Weights of a small transformer language model: MLP 1024 GeGLU.
Each number is 128 + 32 x the weight over its row's rms, rounded and kept within 0 to 255. Layers, rows and columns count from 0. The size above them is the row's rms in percent of the matrix's.

# layer 16 MLP gate, 1024x384, rms 0.0556, rows 264-280, columns 192-255
size [101 106 108  87  88 108  88  93 108 103  98 100 102  84 100 104 109]
[[131  96 155  93 148 101 131 127 101 159 151 115  67  75 113 208 112 136 130 180 103  98  98 118  91 117 133 102  99  97  87 191 121 140 131  82 145 118  95  75 116 126 115 114  86 141 117 145 116 148 155 179 120 149 139 172 130 195 154 112 124  98 104 125]
 [100 138 118 143 143 146  90  96 153 128 170 100  99 107 114 130 102  58 160  64 110 175 119 103 121 155 191 188 150 105 165 148 185 167 141 124 123 145 133  71 190 171 144 113 115 129  51 141 122 124 164 116  94 102 158 147 112 124  76 115 140 107 144 161]
 [113 175 100 122 133  94  51 177  75  96  89 105 105 105  87 142 177 148 103 195 115 128 131 168  98 175 152 130 131  70  95 149 125 175  60 110 127 121 137 132 169 145 122 168 128 126 107 140  92 124  87 179  79  95 114 144 161 105  98 170 142 109 110  54]
 [145  84 129 122 124 120 134 103 111 132  91 115 101 115 103  95 112 145 118  43 148 189 144 135  72 131 209 138  75 140 161  54  59  86 155 118  90  92 107 104 167 105 187  76 166 104 160 147 111  87 119  49 147 119 128 102 100 152 174 124 161 130  93 126]
 [148 165 138 120 151 156 123  93 149 122 172  97 182  94 203  91 105 123 139 108  87 121 140  89 145  94 159 146 162 128 157 124  91 126 103 133 134 131 147  91 122 118 130  72 165 162 100  94 125 120 161 166 144 153 103 183 163 100 161 109 149  92  72 155]
 [162 192  95 197 133 119  84 158 155 121 127 115 145 115  68  78 104 146 116 181 134 110  88  84 145 193 130 120 140 124 174 156 134 114  68 155 121 105 158 164  78  61 161 138 156 146 130 138 149  95 119 203 108  89 132 181 121 126 157 105  73 154 128  84]
 [124  79 151 196  74 131 134  82 104 134 138 165 134 135 132 198  89  93 139 131  80 156 134  86 117 135 121 153 132  92 142 161 131 140 205  74  93 147 140 170 133 105 169 180 196  83 101 159 105 100 172 153  79  92 107  83  83 140 127  99  93 159 140 108]
 [205 126 103  94 147  99 135 167  56 155 115 102 168 154 175  78 101 114 162  54 166 168 129  61 114 166  89 112 111 113 139 139 163 135 124 160 139 136 150 101 186 168 118 138 121 141 102 115 127 170 114 118  63 159 121 124  85 135 166 110 146 145 115 157]
 [ 78 142 139  53  93 147 151 167 165 144 116 124 116 159 184 111 115 134 125  97 109 104 135 117 110 110 122 163  93  79 183 144 181 121 157 175 103  97 164 143 129  95 124  98  99 129 143 115  91 149 146  94  97 136 113  99 143 196  73  87 139 130  69  58]
 [179 141  69 158 123 175  91 133 129  84  94 113 168 128 162 165 135 126 176 138 173 158  98 136 115 151 109 141 165 150 162 153 130 160 138 163 139  91 168  97 149  75 127 192 171 171  99 170 140 170  89 129 135 170 142 143 121 102  58 137 103 111 118  56]
 [143  60 188 121 148 109 108 111 166 132 134 126 114  91 126 113 133  71 122 137  89  94  46 140 116 125 117 134  77 137 102 216 111 104 129 111 104 150 166 147  89 122 114  95  70 106 161 149 107 119 123 178 112 127 133 108  90  74  85 152  89  88 183 157]
 [139  88 151 158 174  92  99 150  41 132 121  89 144 123 151 147  95 143 106 121 112  68 179  75 129 130 139 153 131  76 113 156 139 147 133  98  66 140 120 114 129 110 139 127 164 156 145 113 140 123 143 135 106  60 166 154 111 189 121 121 137 169 122 153]
 [ 87 176  77 115 159 126 156 180 133 170 134  92  83 146  93  94 149 101 164 132 136  86 135  99 157 113 101 162 213 105  99  94 125 169 159 104 119 159 152 155 164  83 174 121 116 121  89 116 156 141 139 127  74 163 127 183 111 147 103 139 121 172  64 101]
 [111 190 176 142  82 122  97 111 183  77 148 152  30 190 172 130 182 160 128 148  51 149 133 179 135 152 137  50 172 169 126 146 135 187 118 154 117 119  85 123 209 107 165 145 157 175  92 125 154 100 152 129 137  84 102 175 162 125 115 198 124 164 114 165]
 [145 121 126 110 209  67 163 170 163 132 196 137 109 136 180 145  62 137 140 114 126 162 185  74 180 141 111 162 119  93 132 189 175 103 181  94 114 155  94 131 107  99 123 121 132  84 120 173 174 143  84 179 127 192 133 161  69 156 124 139 177 163 107 102]
 [115 143  86 160 172 106 195 208 179 137 167 174 112  84 134  79 170 133  83  49 114 172 215 158 170 104  91 190 125 136 106 131 153 131  76 136 113 157 137 120 132 138 128 128 145 152 149 119 103 191 124 144 140 137 169 125 155 141 144 154 122  85 135  77]
 [111 164  85 124 145 133  82 144 116 158 112 120 141 140 115 128 134 182  99  92 109  49 133 135 184 195 134 146 130 101 124 138 151 182 232 116  76 195 135 133 108  86 164 125 113 144 129 155 134 162 135 120  55 120 126 188 109 175 128 115  58 104 153  95]]
# layer 16 MLP up, 1024x384, rms 0.0578, rows 264-279, columns 192-255
size [104 103 107  88  79 105  89  92 108 102  97  99 107  86 103 105]
[[113  85 156 140 125 150 175 126 155  86  89 154  93 151 125 133 169  67 117 182  66 175 137 104 165 124 136 102 136 137 168 207 126 132 130 100  79 142 216  59 115 142 115 159 145 141 106 126 114 124 110 122 128 115  96 122  98 149  73  92 119 114 102 139]
 [112  96 104  91 138 165 196 149 115 122  97 101 155 128 189 167 123 169 181  89 137 146 101 105 153 159 141 168 152 124 160  96  96 135 131 116 149  75 122 136 135 160 139  75  89  76 123  88 127 134  88 190 148 144 147 118 162 114 142 132 138 161  42 114]
 [124 137 139 141 164 145 157 136 132 157 117  80  60 132 159  92 149 135 141 120 141 132 102 167  98 140  91 152 156 197 155  97 139 143 167 175 209 146 169 130 126 135 145  85 186 158 137 142 113 150 196 111 148  84 140 100 160  97  92 121 169 128 141 137]
 [199  74 105 156 169 109  55 112 138 124 163 172 129 128 144 145 103  91 149 157  80 100  92  78  84 179 135 143  92 170 115 132 142 176 129 134 134 168 164 126  58 108  99 168 125 165 143 174 140 168 165 132 170 124  93 211 137 115  58  80  88 183 170 108]
 [108  74 165 130  97 178  95 116  92 117 134  93 145 147 174 106 186  82 179 176  84 185 156 128 119 130 149  88 183 117 175  92  92 106 116 148 122  89 107 142  94 170 168 122 124 136  94  78  87 148 121 123 116 127 127 146 119 105 133 145 140 100 123 163]
 [107  86 164 118 190 152 148 129 131 101 160  83  86 115 140 113 104 137 119  99 177 123 120 132 121 140 168 154 110 137 120 156 131 128 153 185 156 130 164  95 128 136 130  96 134 147 159  89 137 200  89 148  84 140 104 101 113 137 118 106 126 140  93 146]
 [145  77 136 119 150 127  82 106 148  91  77 125 114 148 110 168 111 143 152  54 165 170 144 128 133 156 181 132 126 181 122 127 147 120 116 116 162 124 160  87 166 133  92 101 185 153 100 173 153 114 106 136 138 119 148 147 141  82 132 140 154 165 156 103]
 [ 88 128 111 101  97  86 135 112  97 118  77 117 123 132  50 134 124 127 109  59  86  69 136 206 189 160 152 109 129 139 188 138 167 103 190 135  98 149 106  98 139 117 162 128 150 123 218 120 116  93 129 119 115  93 144 115 197 146 165 101  84 110 117  43]
 [135 159 109 138 124 140 153  82 136 133  96 138 121 122 108  70 115 187 149 140 173 102 135 106 145 132 112 153 111 145 133  86 120 128 153 104 141 190 158 123  89 113 149 102 123  81 163 121 139 125 133 197 140 157 156 124 102  82 169  97 100 116 114 140]
 [123 149 105 107 126 149 166 131 108 156 133 176 166 125  80 134 161 132 180 142  76 132 107 153 135 113  95  80 133 155 198 151 153 152  77  77 105 167 153 134 141  84 110  58 160  83 134 153 127  79 129 115 143 138  98 154 119  93 121 141 150  61 164 173]
 [112 146 154 104 168  97 114 120 170 167  63 148 106 101 100 116 118  80 141 154 148 113  90 157 102  90  80 132  97 115 172 155  83  84 106 196 138 134 154 195 139 178 149 106 143 109  95 130 101 101 147 132 110 136  85 142 152 112 146 115 128 167 205  89]
 [ 80 175 102 107 155 124 126 170 122 197  73 121 144 111  43 154 133 167 132  82 105 128 161 102  77 175 123 130 148 125 154 109 176 120 188 105  93 131 140 150 103  77 185 109 150 110 101 145 138 172 129 120 108 125 158 150 110 132 174 103 157 146  81 127]
 [102 168  78 125 141 139  63 170  89 186 123 112 116 135 111  84 140 106 117 142 169  98 186  83 142 105 109 105 190 119 112  73 113 118 114 154 111 151  97 160 170  88 156 130 106 110 117 143 155 136 136  93 134 169 114 127 159 128 133 136 114 123 126  99]
 [125  88  99 148 129 132 142  88 108 182 156  95 111 123 140 116 162  89 163 107 151 160 140 162 126 144 114 106 179 164 113 135 175 110 141 177 162 165 110  95 106 154 153 169 154 152 174  97 130 132 117 167  95 123 100 135 106 186  93 119 153 149 122 128]
 [166 122  81 121 150 195 101 139 141 104 118 170 111 140 140 131  51 132  78 120 130  88 134 117 142  94 100 123  92 166 112 127 161  89 116 120 117 114 143 129 109 178 122 106 120 166 108 130 163 123  94 143 158 112 127 111  77 145 115  94 170 125 133 152]
 [107 154  84 158 125 145 128 157  97 160  89 160 105 133 116 103 162  94 188 156 160 109 123 166 178 224  93 114 145  46 208 190 137 186 160 172 213  93 121 152 128 127 127 161  82 151 188 146 120 147  85 139 147  66 136 163 125 126 125  84 130 100 133 145]]
# layer 16 MLP down (transposed), 1024x384, rms 0.0504, rows 264-279, columns 192-255
size [101 105 111  81  78 104  86  93 112 104  97 104 105  81 102 106]
[[102 132 105  95 128 102 132 118 153 141 148 213 107 144 125 142 186  96 200 100 144 146 114  41 181 106 120 146  83  96 121 130 112 170 121 111 107  64 188 118 195 131 141 154 113 131  90 112  96 104  54 152 171 213 160 174 173  58 153  58 139 149 119  67]
 [111 137 118 160 133 104 139 158 120 134 175 161  98 135  92 168 115 121 117 144  64 150 145  83 128 115 101 138  53 124 121 152 147  75 122 147 123 196 131 101  89 123 113 121  90 163  74 121  89 150  95 135 152 122 115 138 155 187  77 105  89 155 180 131]
 [ 94 112 123  99 149 122 129 173 101 175  60  57  90 107 118 135 172 112 139 161 155 100 130 135 135 130 152 164 130 119 195  71 137 127 104 137 113 170 123 115 154 157 204 104 188 166 133 112 116 120 151 148 123 126 106 163  98  77 129 116 202 108 121  89]
 [101 121 167 119 107  71 161 123 176 116 108  83 156 147 117 166 207 155 166 137 131 142 100 181 155  85 137 164 130 114  87 117 148  94 129 120 113 122 131  82  86 117 156  94 158 103 124 124 185 106  85  83 133 151 142 119 116 152 156 200 130 140 163 111]
 [ 85 157 126 176 124 111 167 124 131 150 109 169 120 148 135 148 100 120 185 138 175 179 169 151  92 179 140 183 141 167  92  71 142  73 170 108 109 129  69 165 179 137 187 103 172 106 129 156 155 180 168  90 157 133  94 152 162 131 164  73  86 166 163  91]
 [162 177 120 144 121 132 133 120 129 147 163 110 134 133  91 100 167 116  83 116 113  78  65 125 165 143 101 116  89 142 168 109 113 122 134 123  85 196 146 125  87 162 155 143  85 122  94 178 164 102 181 149 140 114 115 128 142 199 151 115 151 123  60 101]
 [116 150 125 121 128 140 171 114 136  67 189 112 103 123 113 107 158 108 109 189 135 155 160 193 124 115 112 121 104 168  85  84 107 107 150 141  57 169 130 151 106 100 175 106 175 139 196  72  78 172 129 118 114 173  90  79  90 134 137 173  85 100 128 124]
 [102 135 158 135 110  62 131 156 130  68 177 105  60  97 151  74 121 158 167 108  31 114 141 175 147 154 185 104 125 115 143 122  77 112 170  92 151 124 193 107 134 105 115 107 180 108 142 158 154  99 179  93 166  84  95  84 156 119  87 135 113 121  72 118]
 [100 156 163  83 179 141 145 122 110  90 182 144  71 158  74 123 161 111 150 157 158 109 111 106 134 173  86 164 135 129 159 171  81 147 107 147 144 119 109 132 103  71 174 112 126 116 101  62 129 147 143 134 120 129 106 123 110 160 113 105 130 181 101 124]
 [ 97 105  89 141 124  98 111 105 148 152 151 177 131 106 124  88  97 111 143 172 160 107 110 173  68 153 109 134 145 113 118 143 144 113 115 172 177 140 117  68  93  92 149 136  60 131  79  85 137 204  72  98 155 107 107 117 165  99  95 154 104 109 166 134]
 [129  91 130 157 140 159 110  80 167 100  99 146 137 122 167  91  80 125 157 109  77 111 184 120 116 159  71 144 179 110  56 115  90 180 132 185 102  78  63 148 119 139 142 173 124 125 170  84 111 100 122 175 111 120 148 179 149 148 119  78  98 165 143 151]
 [119 152  60 103 139 131 194  76 154 105 170 114 180 141 141 126  93 126 109 127 126 185  65  94 110 136 168 128 145 120 166 121  99 115 137 121 163 131 138 108  86 165 112 143  88 147 168 187 210  98 141 123 103 102 163 105 142  40 138 112 140 143 127 158]
 [104 107 173 107 107 148 137 140 211 214 117 138 134 151 119 151 142 148 124 131 104 170 117 106 130 111 172  99 137  74 108 106 131 153 113 128  67 137 118  98 174 124 143 164 136 136 124 132 137 108 182 134 132 156  66 139 109  84 126  94 102  89 178  65]
 [147 146 138 117 131 142 158  72 160  75  98 132 165 156 144  72 100 119 144 187 133 128 151 120  85 136 155  80  96 126 155 129 140 144 132  93  89 159 142 143  71 101 188 141  76  65 152 171  91 187 139 150 196 117 129 108 169  95 152 103 114 143 166 135]
 [131 123 140 112 107 181 109  86 159 114 165  87 141 144 137 114 157 136 135 141 145 134 153  81 129 107  67 127  85 109 128 125 160  99 208 159 140  91 126 134  98 159 192 135 106  95 129 125  48 144 168 127 117 124 100 127 114  98 163  88 182 111 121 132]
 [122 127 183  92 155 142 146 101  94 158  70  91 140  94 116 141 166  79 154 150 140 162 124 113 111 155 147  99 158 135 134 104 144 145  96  71 160 105 164  90 142 159 118 103 113  84 119 168 161 191 148 117  95  64  96 208 122 102  74 109 119 125 110 159]]